Part of a small language model's weights.
Architecture: rotary positions, untied embeddings.
Training: a variant of SOAP for these matrices, 3431 steps.
Each number is 128 + 32 x the weight over its row's rms, rounded and kept within 0 to 255. Layers, rows and columns count from 0. Numbers have three digits each. The size before them is the row's rms in percent of the matrix's.

# gate: layer 9 MLP gate, 3072x768, rms 0.0659, rows 2561-2584, columns 192-383
# up: layer 9 MLP up, 3072x768, rms 0.0684, rows 2561-2584, columns 192-383
# down: layer 9 MLP down (transposed), 3072x768, rms 0.0659, rows 2561-2584, columns 192-383
gate2561 098:148065153102076106160056067137073090134217129137145053111216126129142105124115126069122120127142108198186130142081154125076150160140091192139087129134083111152131095146140120148137205158161140122100079089109155107150124100126125119104085152148160157137191192106122217110155073106172147159109170070131172118119064149118187132134161143124106153127117150100124120103093120120179125093127091149134135149142146117158139062104089148054156163054107089108118189112146141119129123105152108136129145149092134127088082159124119160153190110146129085106136089113108066107127181130124069174
up2561 103:133141156149110132104077166130138092186154164101111183125124114167151060151125137083157061193127169109139156168163097152107074189135119114140135133172076132103075126143128187101172114116134138149136080103138132095088113186122166083148103183094172100163140144058110187121077115136118116133146098181099131113083140149091156125150127124149131104151126191122078121163131165142094149118107148101135134140136103148136068136129106107143067140125126150161116128106104162174144112097161177130136148077164093166163137091118102119122066086163070204158117175126207107130103067071141156168
down2561 099:112177126158133084137124124152075040132098125081123141115090104083106139081152092108163162104125103144102126138125125077086128047117103131134081168133162136166123151209156152209123009100163030104126144144139091087151122098062110099158108076100124110081133120173107170127144114128084164130137102139145183112146126171111131100212174125141107092230126150099086135108158109122090125109146099170125152171143100156112123180114142138127118148074108152105104141094053120138120118166112083115140105145122096167169072117169087140096114111100129135125096118080141146167183099149141108146
gate2562 097:136124173228147098196124096081108151127104112118145162095119166121126115106101128133100129129169149088064104202101181137153153145189137122153148077132132135128113113156084097078099101172154089188125135128083116104183118090130116116127219172138165135151181107155151113095117169103117196126063172223098159127133203127119123139159095148106149110097133143105097117195093082120098134080117066094127216154204206122139143151098193085142116151117132182122131111085172162102128183079127154120149145111064171173142104163116095152121128088141129085122149155132139092102127093173068136116
up2562 097:145155117133097081138149156154093092164158121127120083154126110132161092109129161111183165164152150124164145112122128170113146131139110123130143216139093117050083163167134168137127090109146142096159157081106132044102111170157094122172130171148176109138101131156198171189151150149094131139134115174103070136120147136136149120145165186105105126123104184098075103159158123125152073151130116140136107069125148099168118231097135192157136108093182101134130127150103111096115154134138165128122121213136034124181165134153101129104082138086144160108106092180073189122151110102171090110
down2562 099:123106165111085120081116141127158168185096174126125185177157065118126137104103141157113149139122183085109105188156191146108141197041182193103141097088166073130120075103139159156098160064113116130148170161116131082130145176122103122126160054125132146130118124122091132076163103068121138162177191199104108134202106176111086074131132151139125130120120148086170187129143101127128152170143136157123161138129168114121183125185138091074135120135141037157152162120129121125137119146134079121164206145148036103106131139116192187169100153120160138134162130158126130098152164100151134184
gate2563 101:140124071143172097126106149108052138148129104144147068088126153086079167179156053082140079162147100153123197104128106192109057144120141078183118100136095136110145081126204117132125124175207141098117151100208091104134122110116091122153177074155113076091121080092134144110143154109086141141111116146077195111127114128082095125091126181150140131091139129081133152102176147034139166128184122103158155059131070108093065181144132143127121100087134131118106135096134117125183239100163091211087125152130084182139128133118126108131110162097116170152131083140119097117183129135117142155
up2563 102:104170169162154073122123125092168065147102169157146105161087134124119160087132074102162086114076121114123208132108105127099178148138130141105210132127176161112175147125125136120138134166123125119147120153144088137123086124171082125097166101109112108196149191139129085097115127125163060162125124116152125156169138152164135134101037109098146157136124107154143133112120118137191101127153132140147164109071089128155077106123147075172151189145170093072157066133149181134077083076159114102126050156149141120193123091134103155115080065145166170128113170171152207193186142119108147119
down2563 101:107144137109129164119131061119141158152099121134140069082137103139122175118082142180115121135149147151052175184104115101186115109063113156145095114066155128082085114106148108093124128176142157133127169212062104140139115092099109131099170155167124113116130185131082135126163124167195107076084151169141092140142094148137153123074083150126122122116116117153124101126058073089146114045171093133123120112209109189088108114141098179155103144185166117100113123127135135102046114168133108098140125170125038134102152110069180101159102122069170156148113109115158131084105085150138159143
gate2564 095:116184195093146180207051094122193119121124111070171126145109097106150130134194183175149171098181123136148169131135148121101059076170153125101120132117084143180120140090128143163157170134144197132141137185129119076188129158121168135089139200138160157151175133176177185147067124083108131125063181098116145099138121130165099137094154132136057137105143145139142167192164117171086106151079176146146176146152105158163147093085080073148107118132104139144199110082154091125141109121108143130132084118192138174140138153125120141163149195134096166140118100161103124071089117113111137141
up2564 094:103063079138148127141153152082110141169174086115100098183118093116140068129082127112139122147101123097102143151105133166079097074176145094133111120067188127105074153163150127115133169138076218108117193109086143129145103083101157150129195064112121077115106096104108186134117198202202097168147143073200081085122129159127137159153162184125122137113156086116096084170095143129125159131133108157135123096119124059123103144150081131131055112133151166155170162113153142108129110168086137150092125088145088206106191197128203123115119133132122085103142100166114195154157111093103138111
down2564 098:163206118139117158158174185110141129182105161124132116140146144106116145112141158111165115133164132140109127241102134094150126192159081170149141123158159140153157132151165138169135098135169151143147148117154082091115192159167161143102186144122117146136125149085184155125149167088147162156127131147121137103147158099118169139138106069104150180102097109146199108112148092118103079152149115135175157172171078117112118092093121121117152143114110106159155134211108123148072106101163119135141161080169110116139123214088139105096171123127123147148140103165109143129179089098118089093
gate2565 094:144116162115145189186201127144152156136114100117099100120094082149067144177125147088117128145102115105148141131169117147161188092160146125133146107160166121088132190145091186133148129129169142124116103101124063127130136140186134154088138068117148161141164120113133152126144177118139109165132149166180174132148189170145143099138174137151096092122117142134133155156130103098119124094107155157099151100092204096158122146103093144094128132141066062113120176124133150123077088144154136126186110096070165106106051162136070138115143085132106156097112121164167092111095178150122120103
up2565 094:126144123096114181116127109093139182148106134096093158191172148125070154148150145167081122143087134096147127162101100131081086129087147145149134127139183074118099125145170123132127173165187151188148149173097167107138104117110127175134143109165115095161119138185093119152078150057149127134093065185160125081223203142155120156122102125067115098143137137141120065160090154147121147085141128144155085108171120121156141151135126085126106097102099106090185134126148128161163065146107117171104145149104069133175137179078109143158167166112105115151117153087131079089130123081136202139
down2565 094:114083120111151081167128159110130100129139125141129149107111082233144144098130094091110131124125176112197142135133137132141165156126126127117086113145125119115186193079137121070096115115139144165164053135155120139083157180146093131160157106109154117154135109134150111056096122119087117132097113219110106110094117092198125163091153153134128132093129146111136121126138113120141119060139105120137149182128109068133141070100094164146075091129168031144110126093165098099062186070121162128108087071108109129189096131121119146109166123175090130138192128087133092123128127154082104134
gate2566 094:146099102134056163189113133108178120137124113117133073141172151100151147097164162124131136071116149103097137179149105182123129155110097156174161107135116113169064108174066114134129054171116142125129163145112145065162164170073136142168158130112179095098144153119098133148171097137150141134197149115145164167126122100108127115123138146124189117176086169109157072144129146159109110118155150152143168160182150142186165106118135138115098103104201171127095099086151158150155093159160165138133150116102141087130094116139121127078112127095134094066171105133208221153192056156081156138
up2566 093:104100140147142123137119183129064166144123087121155158118089149084147105137097152107131147211107113144108083129112093186190162152106118100096186140135103149113113065218164162135138179146138201174137083126114045118091119099125081127146111120184110116116174130105121132112141127135137107097135082139132149102129125211128210171145100108158111100202128135149126085129117171119127106142114147140134145116133127082127156160156161121134120150127075134169134105175133097118169150110105171158199110128105148133087153138184115166152072124082142125137099108157133093116167054103118155161
down2566 093:120125089090130132114063095116133115114091106103143168138179128144173134144089121197101149107135166129125172177130110070128146122157109161068110135137103100054069113225146149182164086121140082107137095166182128076119071161104122130165116111143135134122055157161141092158122128149076106150145163124100111206114181093114051094194153148147118130143136124177129110173123095163089073000109110108112150111132098109131158178158145125106140132095185164124144119132119147118094085128123150129140119121107109101094168155154153153115142127164155139087162115141076116129149186147076084092
gate2567 101:075151101097108126137093107125169168112089086177094124082165130195113128087102125101168169184096101077129206127108107114128099146140074162090141130131129062148175131149132178085124131164150143105137111129126170114135166126110113149138128101154090083129120122160064136121133114108181147181146148134090130151075105128112140199073123105163099154088107104125119123108149129095079144109120121097163177180082133113100132145101145143122150130148087115156196130098144112172118097180094162149162125139110134162138104096120093119132123146112181214119109107108112206136115167100172095169
up2567 103:098068101149087153093124145088069125122121186121109156097142125155146129103075158056138146119158151111149083136122157125129163184198167106140140143137142160193141134128161108121128071186087114154090083093112080131154092113138125073174119087132148104145094128099089161158212091142156105172085101114139097094093111102184114108179087094129133126154104154144164166178131107140109085146123203140095100124129117125140104132149135159171133174096110145156059168123105163097137104119075125115103078127171135094183120126119119150101210116100131105122165153089179129107152121079103104127
down2567 101:114107146143129099109152122137084108133074162152124148074127107136098200142126143140132165092155203093070159209067097134143117077199090105122149127110124164101103133193129133136113143037072168109146149121124101114099151116124132118125091108115133115154069100153079205184144096153161129145164163138218138132148159197151126041131144084082130153105174178140113187154116123121136138041157088111109067088057127106157085094164112100113154084070105132095104126168069167122160132205088102107103106146089148164129139159144123149187149189072150127106138083105155137104087097126106137122
gate2568 095:169179120124176125133105114108151131127150194137147118064124119161151129113172149136183175159099122133142103111143121162110092177112145168177132120159110123082109149157129149071173075110172133139134144116114102100144108115142106116142132110106091040124175065072098115112186135148181139078081196101160112137119158077088105149143114090144101104182120076165193130125181120145129128124159147108173167134080130099119099048185104132071116146091122086172160166106118078097132086066152154105109166184098214117091146073030086060162141135137152065059103152126123143138136136095099164159
up2568 094:137170100171102133120065168100134195156090067178114206139157042059123142102167129121129098140122084129109106146137127105146097094119134087203181151091107111109058106132126118152111107091116125141141149096138086170141159126135086150112165150129140115078097156140103076106110129077104174146098149137117098129101110124105135119195114145150161130175170101082162116023102178086174152084208121060113117160138105132098113102130123193110160133092126153124133130107126121087094145146116125130157104160103183095123127132114160089137170168095173098090087123160077166143111115143100140182
down2568 098:135088067151191155113128140116181139105079147130183121083121096095048194194173119096150179136154144155124070115131189160088123151126119105147118069179139182122070110180078160127109127126100109140147106073103135095130122101098119171094139163108143132150142109086174140138130134130118128122106114127130156147129084161187135130085106096221127145070132106115141071154077130145112180123143114108117115104179114093143109158167120188109133151091142193156132136082116136168146139123108101110129092120122132137130159121184139111135176118139108178116090082104117209145140105145115122083
gate2569 107:127072131146140120148093134080121167128132132075145175155143105117123149138143125149140115112184147101127062128112094131107133144094178096094095147114121139186089117102141087143118172162131171130142136080097128136132178165140095108161117101148103089156129171187062147117128097118175117094148116148155166153104124192162095133087085147125115127127066103161127081138100089202146121123156170145065113098062204121134143108113110170066160145108110162134093148110126140148120080183085134124067174149160078137128119082109142080190171185167113187124108117122116103084133147176158181123
up2569 106:155114109146122141121136119115088122137149099133140149092153160122116133080077166104129099139179126164182156150083112135157086145123075119122150133140176107115161158111153108142137144135115171102088083136121156145127118122163128091136087142137173109187122077144144141133113110141159182150091113127161149202130166112055137144147131126106117124148089084198060100135120121095101144155089098109138067093111083163117130150111147113152144124126144195083112109121110136165158127141071154134122108133169157119139127113136160117129097120113078111199109137198130112156147117186162142142
down2569 105:101121124150146125161164114171118114147158164170175160139091100067150112155158181110132130153122099114110148062193132168088116134052161136138106178157123116108172119059098085141128114123164156133165167186141181113122020144127169128159079119153103108128165185110102080126205169147097128092150128115124111069102119157162042135100124153083142188125151162104195091101106127076158150160144096145151099148116142175098121070154109069142194132175138175156102078158129122127111145187098125064115159155159141133117154099100114111125141099108080133182106148142139133140097112098169146161
gate2570 106:128075102147176072192120090137100104139143118116066142186092150118104082145103110105165158060158120168069134065055164101066175104128140053088109083141128084108124147145119096120087123115118102139170112063146154115111118154126099069132107137115176088179140163129185150089167077168111113127103149131112093147086190082127180108152128076161112095142156144123101105046172209154153061105136163103085112133159100165113125106145049127095107116112133138115151126160090095159177073122142128133133111110132084059138140122135129112189170116117139076132141165138110156166148157096118130103
up2570 105:164172156070098154088177101158182119110098086081136134065163122146076087108177117075188130161111111136148127152140138124106161123103157149136161068098128155136125124114159097120166093068217092058118149101137148108206169119076088133110135134095105072153123084130137153106109104125131125098130133179157122116171161147176134158138083156108140119078121137173119132155082114143125137131147091130188105130135089124122149139122080169147108106155148137170170132142149146130112166159193111105131145178150201152192153135091111184141096123100126079132124078192128080134153095135100188075
down2570 103:198089142097151133071087165115186154137099115126151169165147151136106115110114120121081131105123095065123079164203187103137111116124110097149072161133138133133135112153114116120091148144160107101139072109097091095175058153098154144133044100087177111106129163139167172159129110153188134121152149154145116179155161181170134135097208089229128124142150127124072161142122123099121153157121096128203118122147113156158065115166128110077122071204141123078140129191160120147111192129058154141137119106145084123145109177110114094166102060135039111102109098128148134157155118035216141197
gate2571 104:166105113163094110141099157152150082174119101118094090159086108115092102093146129103195210108112153138163111172136117154111112093097134142185100191119165127090063107059155128134128096133119108122143116160106092118171127099140113083123136102105112141131189155162115091112101167126109124182112185111094110101178118147164126131113194096114130110132119141129115120118114129167131143132078166124135222142132125190191150103032142108078109110164084131054172117131087142130153188167156097119122159146128190074142137181083108099137098134167138084126120073157115107075125164137115089110
up2571 105:126119083084130095112093122116132179138155162124049095123175154075097093101053127094117092115133158127068104139134164131130180138094091083092120137140097123149107157148189112091065132205106127135109138157116119104091090076048116125140126157187136123139158150098059117152142134085109081136108127164113134150117123114126077129081127095204138122164130165116154068075150143114093087132154142118148076111102088165068160083121168102117157134126114151104101164127142126056133147125117152134112123104102142151140119149186173144100137123108084166100116178120105137145090132118114122116
down2571 105:126115094122108128134163130113077106177150108128124132125134148129091065096121114152150143084163128099141120177115078069126126152215117092072124188167138143125148120132106163112130147123126086089149155129167137117147126104136127130083157145168178166136123132129093106116109134147128174158119109123108076115158097136071057138165057192114144151151132123144115129100184116129125161101145151152083119116089133175097086138167122045158077124147037162168160102109158152169198152145111117157113086108134129112120115155166114152115128141124105086151137044136083123173120090162135110118
gate2572 092:148126126126141115134124119118144073134138147153096193063129153119166129048123139149106134128162128078161136109151170135171130109087142100131141131120142158183185135120158129100132056130164154151057126126109108105111168105080102143130168166160142130131076135128118111090118097080104087189077093089085119147128230101117159058140121070114161148079202167199128143142111170160100135093168183138088085143097112076081129102094130107085114167173158089098127070161074187168128173132132140163127123086166163167125127070152146125110148073168166141147086170118153143057077104102087171090
up2572 089:210140136137153081151105122151180119134158144096071147105102124145138121064131111085106087142126096145122116148111184124145124151125148056112154113117096092160181173142157097131148126137103129131145135085161115085105073153050171209173147114158104171116105144110118120104064161064098133043105154090129145211119155209141129116087078162133114133141137167126080088111118124178149114146102156129134110149093164142088073122162152083118134159123151120196154147099126097118166140121133129089086099149105138176156064136156138084133074135111181115124148093117161164097142106100143122141
down2572 094:128096087089146098101104108139134117102104142092129153147175157092125176112188118163100118176119094141123117120133161217074135149122117137108186095140145182174151166161145094094088172090089119102086116125181089149102116075082123127142225172153139155132143134138106121075089142139143098156114133121083145161100113059129074093138169133145161058059096187133119146112125075196120130092134109176094147123088177158156142129125165106068062121089079110120137129147148045120130148118105122127156073128136168113123077069142132113110154167117126177137131172163128135125168135130102091152
gate2573 100:162160104150145124172136161177119122122120170118122093140101180083130133173131162125153129130097087102149162137174106097084176090125110130154070166173206137216113157079098088146068128153134088123130134139153198138116084067093156089081114105186167163125128139105125148118159126129110094114065133123146137094148148153141123103142167106093157138068130147076148139163209140123162084131116149150141183137129109121109170090135152112161173138127119101076062094110203186114130082153124150073102151083128086145147119163167143096097152205130188148130104163119170125128117086213095179134
up2573 105:125163129112102105177160147090142124107228125161124155131146092067079097081181165133181133111105167151105207086131101126109147108077128136137163136103137107140161109123184118121158139097124158114179154123137143163139123145106075153188131143152114097104145166080097105084136095124097128141172141148129091114117171167113072109123168135073122138133131093110103086149140093110134083126130128165143156106106154139156143112094129135072065118167136098139095108116111106160128140180106112117158134168053155075124098093158046101104135056106119147215150114114094137180111135120128137202
down2573 093:147171130110114099075159106109203127104139083100133096100127123115122160129129161123136124117133124193124174115097138116133177089183141171098178140091082104079143116111111124148116099100124087137134159139055095138102148156142095153085193064153150110140117091152138073108133142170131152110173129122182150137177135080165116100137150075119156107118066120113130082125107148178054083150162111142110126135120145143123151142103159114168108116166160125109121156087105084168126147120148164068140140112086120129118117169170084120049146174183119155129198137063157145115091121092095244119
gate2574 099:138154115060159092150169135096141125158085157088098117075111133152128139108133151101092144173133145149076160136085100221141119158157154183141149131127143088145118136066106187098130100147107166139122084136113077098148105215121137137178125143151121103134108114191164107126089151101135114133079081119147135135155046137117085156149096112161152174099105100111174143104100137084036097158116124222142207076101147144081120133151184121135146146124130177090120165081169146139137143129147054158126075180113124180110152112166149157138133169108119110161129106101150114171127167032155114114
up2574 095:107147149115102060116097159149185114161189105130127079179110163135186125152112131119150130069109148122109153125135082172180097142148109113162211173133126144141088179129126150113123135182104136165155084095180123091129065171205083141082110187174115134128154114096085068126069167171131088077086120133166148114124066166177150065131156129123128104106140170176144119098077062123108146135168126220096153161150143107096137150156161144084173103126102114133131114102113082052127136177141112152104109178177098132175129141157145081115134101162136151135120173075153111140138189137141119098
down2574 096:142118109121171136106107171148137170123085122123146140092097137122098136065111114136123154159174123114118095102135178147199131123109056159140106150147087111112116144119078160062072138115131146147124116122177164171110112152098095139161168119189159167181153121206099137147144139160160167149100134159126146088064119177182134106182149088149124171114167145184149132131150132170179139022153107139183118116117091176138196140095131129100108113116120134114170123084135151142109189062187093140085175111076179080098126124098203118114068116170090182086149116140133106079056168139089104148
gate2575 102:104116093152096142106139114108161153129112089080094134185090185123086198115128174105142125150148138125084050185128137128130095141106116089077126166108133128098149094116095113115128128129091077115129124093085108132162127123126150151151143124152127135136084086113171117101098142130090117136093137110116153102126096091125080175113121174163080127168158103182152200160105082134136148130150138103153099170100092140133136088154080111129119075067063057053101083129095144178174148117100099135057139145099181157129103128165173178081143123052071134122154117143127112098146152179086111158
up2575 102:132150058177123152095106116138147114134110190117096115090139120110165205133140119099113083125149183120140168173155048125151135127105172121150133128082133203161113113169086137167136151138157146121127142120126118131137102132135117163071119175124132137122203160103145191105135096140139135085133121139165193201122162155110154174146137119101174123056088182131153134108081145149128111172155149106165148085092078104110203153091130123101168160122150124098169197132068117169179129138060121097165136087146113099111159149134163106124133197107129123100207168160141104140094067157108086135
down2575 100:173050138114169129140096129108110100098163182140120163130180093088110149081130149132139181099114140175130091107055134099168098064124158164128062176110093089144116109177128180120173107159144142131110088107127119131146128196115108160140117107084151155151165123166069134085139109149135121089125067219128152199133131118123115126113139140150168064130139126137143152151122167155100129147096095134124152174176125146138092110129169129109137110141085106130148128123159156149124145179184114128079103119107069112116175135146099130124159200115120103157135140156150053109133141184116154127
gate2576 099:150165217114101104185135123092166072093111121085144157110156132117103117157135145171117148148168154156123109189095107063154138060107154134141140137160173130121102173147105107155156152052164150147135181153177117166193129137079177116111057150079112118109169163154222084120058072143179121103165117146126096063171090114152073112186148129154116112075136130066148100065085117128140164123129146086123106217070126157113168133092174135179161095155116083113134186149130159117076076110117118097166132091124173066102137141105047142141110106117163116167143115106178159139115167071157107093
up2576 096:124126096161143164090154124162130182150141124139114100086079106093125106117176151123091108123093154146088087095200153118090159138137149111157109120153164167183168083153088078174146140113172106124138126142172159151191161143162098122118162163104136109095131158109090142150112115098108219092136100103106121141105134123154126100094194156102126107115122077163113143114211115082113118139171099126111152098136138161095105106136135147110090148137111137112087048128151174112137205164208113146151186157133115127139120135062164181112099111116127078108115065157155127088114136129072152102
down2576 098:122175136130086119142209115116118144151077126132146141162139094124117105121108099141133198087144169145188109106134099191121127100117162069132144122107165114115198149113150085094092121104094086115164162039087156171071065048053128136106147113107118165153158127147118097111085095125123139146118097122099104088190145144167119128162145126069146119132080113103117140077170103118124124110123123120110134083143172138151139141133104096162096079162138102138171098079090076116135120073174086076185126124131138142165122135151127132168118141115103081155162143122085129131144105105078141098
gate2577 090:088182108154180117143122119131158142093126158155076163060093108121120095147145108112146111059116123098211105127155130145123094069150111144083089141056153133154134129137103084116133123168141157096107145110138143139168112095131171146159113105099173127063196150168069131091116130083082150153161096093115155112220102105137090086162106087169127162153169161130125131170094071116149077148055126099118147121155145110109176136201103127083168175145122133114108116103144134139173142145171115092138109168062178116183140112129116163229131112089130144177170089114124114146179131202154117203
up2577 091:116066071158129126134162081074200129087163113207108145157117041139082179150085115109118121105139155110148177173122136066078102114099143101123086136131170056146133127133164118132111117124117097124192109125081070197066142142163152099112103165038140111182138134138167120131176134170127067094144128086092112113112105175099118119115121082148133096154113151127166064060133142113082108128163126120096156138167140100121137113112088135111162111127149109159136154083144112116170089102136149145105149136122110175152140165159142137107162141180046085119118157185099120205149136066098171079
down2577 094:112137183153164155098155110097145149136107131138172141128094078189096095129072138089174095128077160129135188106106111120089067120132105111159182185098107159207162099151170091162160144114119103150095159172103107166158094111096134126115170132103092154101147134121124115067129121138111143126150114140165091144129087083172103112095115129172118199116096131064133096072135172089175084115086098082151113159059148154129193117149128097136136192098176126096074140119201157068126158131085090102154161101132162154110132136125177148190123124099131094133114122138100094110106136140094131138
gate2578 103:118187177156130110119086156180098186179118104163114136154176188187138126138111114139065209140122165113154057123124120120125142085097127158123144177110138184140127140137142086151122092174177165111156255134139114076095158177138164131141160119142144128112129142159162118139158159083128153189146163084127115107157131089158122153114158100064085127102175107144123130155125109125050137116115201098106149116143131186084114124150115097126167090104094119168069095153149152134164118183159078241139102154126168124130172084135074131137173112100146135124141113167138127134194143094157174149
up2578 101:139099132104110125138173149127138106118065149124086152151116089083145177120129139144180080148142123134137099116208076177141125088150171121125170155136152144085131132135118217080182133097103095104119116151102169110116104084102100092172150121139140075135156195124101157096082138092088148128094148135182047156063150119118125146151166102125119139094135121080145112078060132093150128124132113089089171136129047136100136138083145166168137164153096156124104110115145146153163123130093088157119105105099209172087120110179094071155174148147143096138109091050166096138115150087119111198
down2578 103:096136154143152136108125093084195075145129181149155092121118153129056136124138094167192146113164140132126126142172142070107171111133119120189095126093141125118220156150164122129126099166121049119118175165131164140145169096132174107157164084109143150143129126112121088112088150148143125125142131078202113158145169122086128118102172149111129139089150114087129113087168130140091121057107191099097087115095098183156135126084115146130162131125088187125113154165064099121156081118135081129119141123065062158101081146145127155084099146198138123185134072095139183099107137135106155108
gate2579 103:154168127127094169187144104074121162129078152139178134163123122128103100134130182164130134171081136111098120119109164065104145066173122158114127109116201107101161132096086145094165157081138125154157125055161128157134145135154143145162076096163140151152111135130075139118129118127131100124123135149104127114143149140106073096151128206167094112159158111120134099088164138122141073119108127135114125125153131088074123098084162145162155171102164127138115111151159094188052121147133128085096137087152133117124132119128150130066128133093126140140079129160159137098148119137164089144
up2579 103:133153134102154111115109135112155250164133134127138152191156155159148152072159126133099150143122158185128133167146139115067132112095168163067067141116087160093117128177174129150123156142137105145112148125116162087068128158132091171134148118164084125117088096137146109129160082132135138144084139209111210173153136076115130127119071168133125107121102156129169142132105080122124197121050121105100154117141150100089088187195178146113148064081154126150173178110066139141141114131098116086137119216128103163153139158093093123094119074228120093089092128181159116144174125136130128098
down2579 105:101099141075158084150057179100186143111143110080117164098053178118101155165151083143119072138185048145172157096124132131097197078149171128108123157167120096141124140181110137102145119095136074107132164170143157127120145151142129157152138083105096124174130179131129115035143141131139094132119122174079150109177159138181127099091151117120107108183078145153110102131107120136185153109149129147134137135174126160159118122128120185116101086144141173101186152180112103119105128143113128087112122160145131144114121148116148175090231187227072094074116141181183122175144121116165108122
gate2580 093:121170145141121150131125135133122075129127162099086137099117178126132059155133132091099109103061181144053229148182141123084080151074097123150115101172157137146138127105131085115110168135098148161162148174144111107086143180165141108153083070113123132129158087109080147108097085147128106139126098141152115109074151142143090091121159114137184154127138146130148110155211133164094117161114119162096070109140126107075160142108114112159117165137129110081133132130174120195153211104097147098144154099106191179170144088092123128143155175133106092129157111178163146152176118144099131147
up2580 089:108104112116090190164098115106135138165123149123113080122084125067170062139118173101107169132102172184154133108117127189119143186129115130152074089097221142122165222142109132082128146163153126174166145158090151129186165147125130167148121137119103158106082078124117131121132147158139150190133133109108108180110141078060159177109114158159155144097156132166108084070133043137138103139151116107115058072099109189144143124102155162171151127149119128114125137109118156135111178160125091140087134144123105084086114117146144156098144096126105117151107089175115138168148151109097190094
down2580 096:090130110121121170172151107087075129152131096075127093136107167101123156136152131117109119087071125111121143103134124153038111128141131122176142063114176131106146164161182173204129136155138113126050116137130120122156111106105109152138091152070088160112129180143087084083144138190126104145136108103153171061126120136091122123124146151148134147134112082089175161165122117094085109080131139124067071149161065127130142126124147110173175178149191139102124110138088067071138123113142121103079150122060095083211172074144146107167095149154148161108166112142076119124163137186136114107
gate2581 105:122113099146140122164202201091117148148098154131108109121095115193159105131124100088138097097118103115131072209084115173125133129085098139176109131114185118143148150135163053170169124172128179153109135072101165124126083087091104128153205072087170051141155153168120078169101123076119126195117128146091164119135139151133121154091101136079115138149139084099106083078153167136120088092154116191131135141161102111147137129140117167181132166154150168161105130162151119104121121150084122130134129153124139151139158151148174110153113153184060158105092087171096125139172128132147116110
up2581 100:072161117074115121109115075121086130188109144126193054141141106116126130098155080093145139156118135124140133175168098142125119162146140154151160134122129187142164096149124107152086123151151130183155089068116144132148099150115147128137136111107155095176140116135110154167137151087120146096179070144150149162094131156021137079131101102100150106164144139193142066153099179158156113064166107167140127094114056094116108079136121084092171163108130192161080121166139138157127135155142155193148136122122124145077139118104098097156116148148083136150122106158167102107213143156169126181
down2581 104:141162110140118133183113145110062154110160102146114155071114062130104173216144146077112109126146097093165112104116105161071174102146087148166159134136139149105089130133165136116060142143194109154104109149137087049152120141154109071121184122038123134094090172173160200177102155179147124160104106177130157100138123146159111090098150128131104128083079184100091146080102160061116112201101133161148137145111130106124172063161184145147097122107158102180124095105151124098120170062092163158124119095076116145110142096120098068139115085085132093119137063118108116154143159108126148084
gate2582 102:150097124131080105167164147130147116090171104125126122146121134100120114204105139145162117130158160078107147121116105161151074086148131142130049045168050122181116141127126121076120099120078139153118153121120108114125130135101129065124145130087137130114109081151143109136164170130156115137092142173191078155146138113120096102090144142154133126074125138083135217080118106089144137128139169158149173134101155106101138132096069152104139148122127152124187136072103144154099094081174121093148201138155072199109171127125161127114142074112128167146160111115133117133084153059089167063
up2582 101:075180117186188175180144125115159166152129125148191131162194141208130111067094126118191115129136050148147164139099135075065186178200164117154148060138085116155117047088127123150146173179107076165071120068134153087109196128135129151163163136102137109075116181159135131141127147141163136136110103112037106149152103136155166087109141114137150072103113122125084099079162106115170137123128104142114135151107163155114108103130047151137132177142106132132102084176106150206102124079128067108113139157118148167145135116117141132120123136119151146117063119131143130040116131126131163119
down2582 100:157150087139115141155125132157180085125174135138097134108104094077111111148123149138094132098063144178113169125137107120118094081169105146158131158094111094140129112103141134110184126160118137175124137179106149076156089138115105111104127145153138083097082153122123153169172079194126142132160182150117172162149117115151089109047143090100172063126149163090189127132160113192143129077124128097135149130082124146117107174134110157145122123119155068121157207076099104103108171144103167100128134119125175137112094106081188135198117085079160134107119179111109092110098104115216135105
gate2583 096:060167164156121090161114111162137141107138143097141146131099178174139145072153123139084178102122160090153138173131153185095132141155139165125118134125112149107190147129141176119179128208142131061127171062118120137118158140149132096101131149068138149147148122106116096162053117165126116098155081182182185139119123083108106159070097115127153107161161102207200156075132109117106152124122059120091152173049190140128129160076149099134097160186160137165158098139140088130141144143150096214088075110127105123078115170160094083194111042124134124133160112164147123195156109093117091132
up2583 095:171128155129085102180105160100139160133083134168134129128136110167151117120113151130136077133128157121112119144110088045099163121109068108112139125151098067140175083132133103138087181105090062164096167140149113097091105111135160071114141164171189130117112124124107107128143107102161082144146168099134103064122146130043188197123027117119153092109114156116060135125110137185121102142117148134103152119192169115144150125141174104169121171132079130120120167082167145142162118169090135152061114125104138112162175058097103161163104115135147075135121147138124061110163167152157157174
down2583 095:130073136149153121117079160101106152175097082065153193095097098156184103106119162102114171065137134185151091119174229144149124103122157114132149126152131147115140071143112136176083111117183167135147095103151087118206105135138162123136180061097190133135120070151126072160118114115119155073089136144109231098116167134127112099097169114149155067142115179187159152140155115158097151140072114114145209108133147140171058150122116102112123101156154127124092156122152150158110073132085103149127162120162143073139124136199093126116118117154127099102159157181129102100128121170127133101
gate2584 100:184099114184122153119169145115122156095145188151139159132078128125190101154116106108111161116118188097111102145079188127147143205123121095134088120146149137124111094103157084087117162183150152114113133147097088129165098106064104165136091162147158107114144046132119159156118173129088076048109119112125111146122156114071118172143125134173127125078127109123092134133145088123128132090132074109118151172165158048185120137150112143099160158086147205098152120090126084088137132060102108126061131150117125145136130107110098127081099139092098093078112077143180089119159162133144151095
up2584 099:091164176103112151137147141137135046138131081174124131130142195086067129146102166131082068137122200135143152055106101213118163155096130127102123128104188157152140163167076194150063121147101130126120148141139130141064154121154123130155227119103132116095139099104137161159108157154095101024132141082073091067089151137108203152149096088091065099058139170167073135112136093127109201168160115113155131158126120130151143077141117145124153096052135132120116183165157155095093115143135081134131126168119098170125143146064120138115122129163093115131152059138136081139122130148108130115
down2584 100:089119096165173128103115174107127109131101107144137106159145136081172126204115138149179116088080117088072117156152095115134125155071142097129098113072144106151146116134143111113123169082108111120195123140101136144180103134159150135155105065129104120144159126156179106184107169136118129111064159113128148123084154062088157128147172129074127123122140142173105077135123117119187200236125090094100144127114182108137108108125097137054149161131149064172110109138078141113047126165097169137089149103121130080106106098110152117136103195133079139174123091127135103118151148135125219112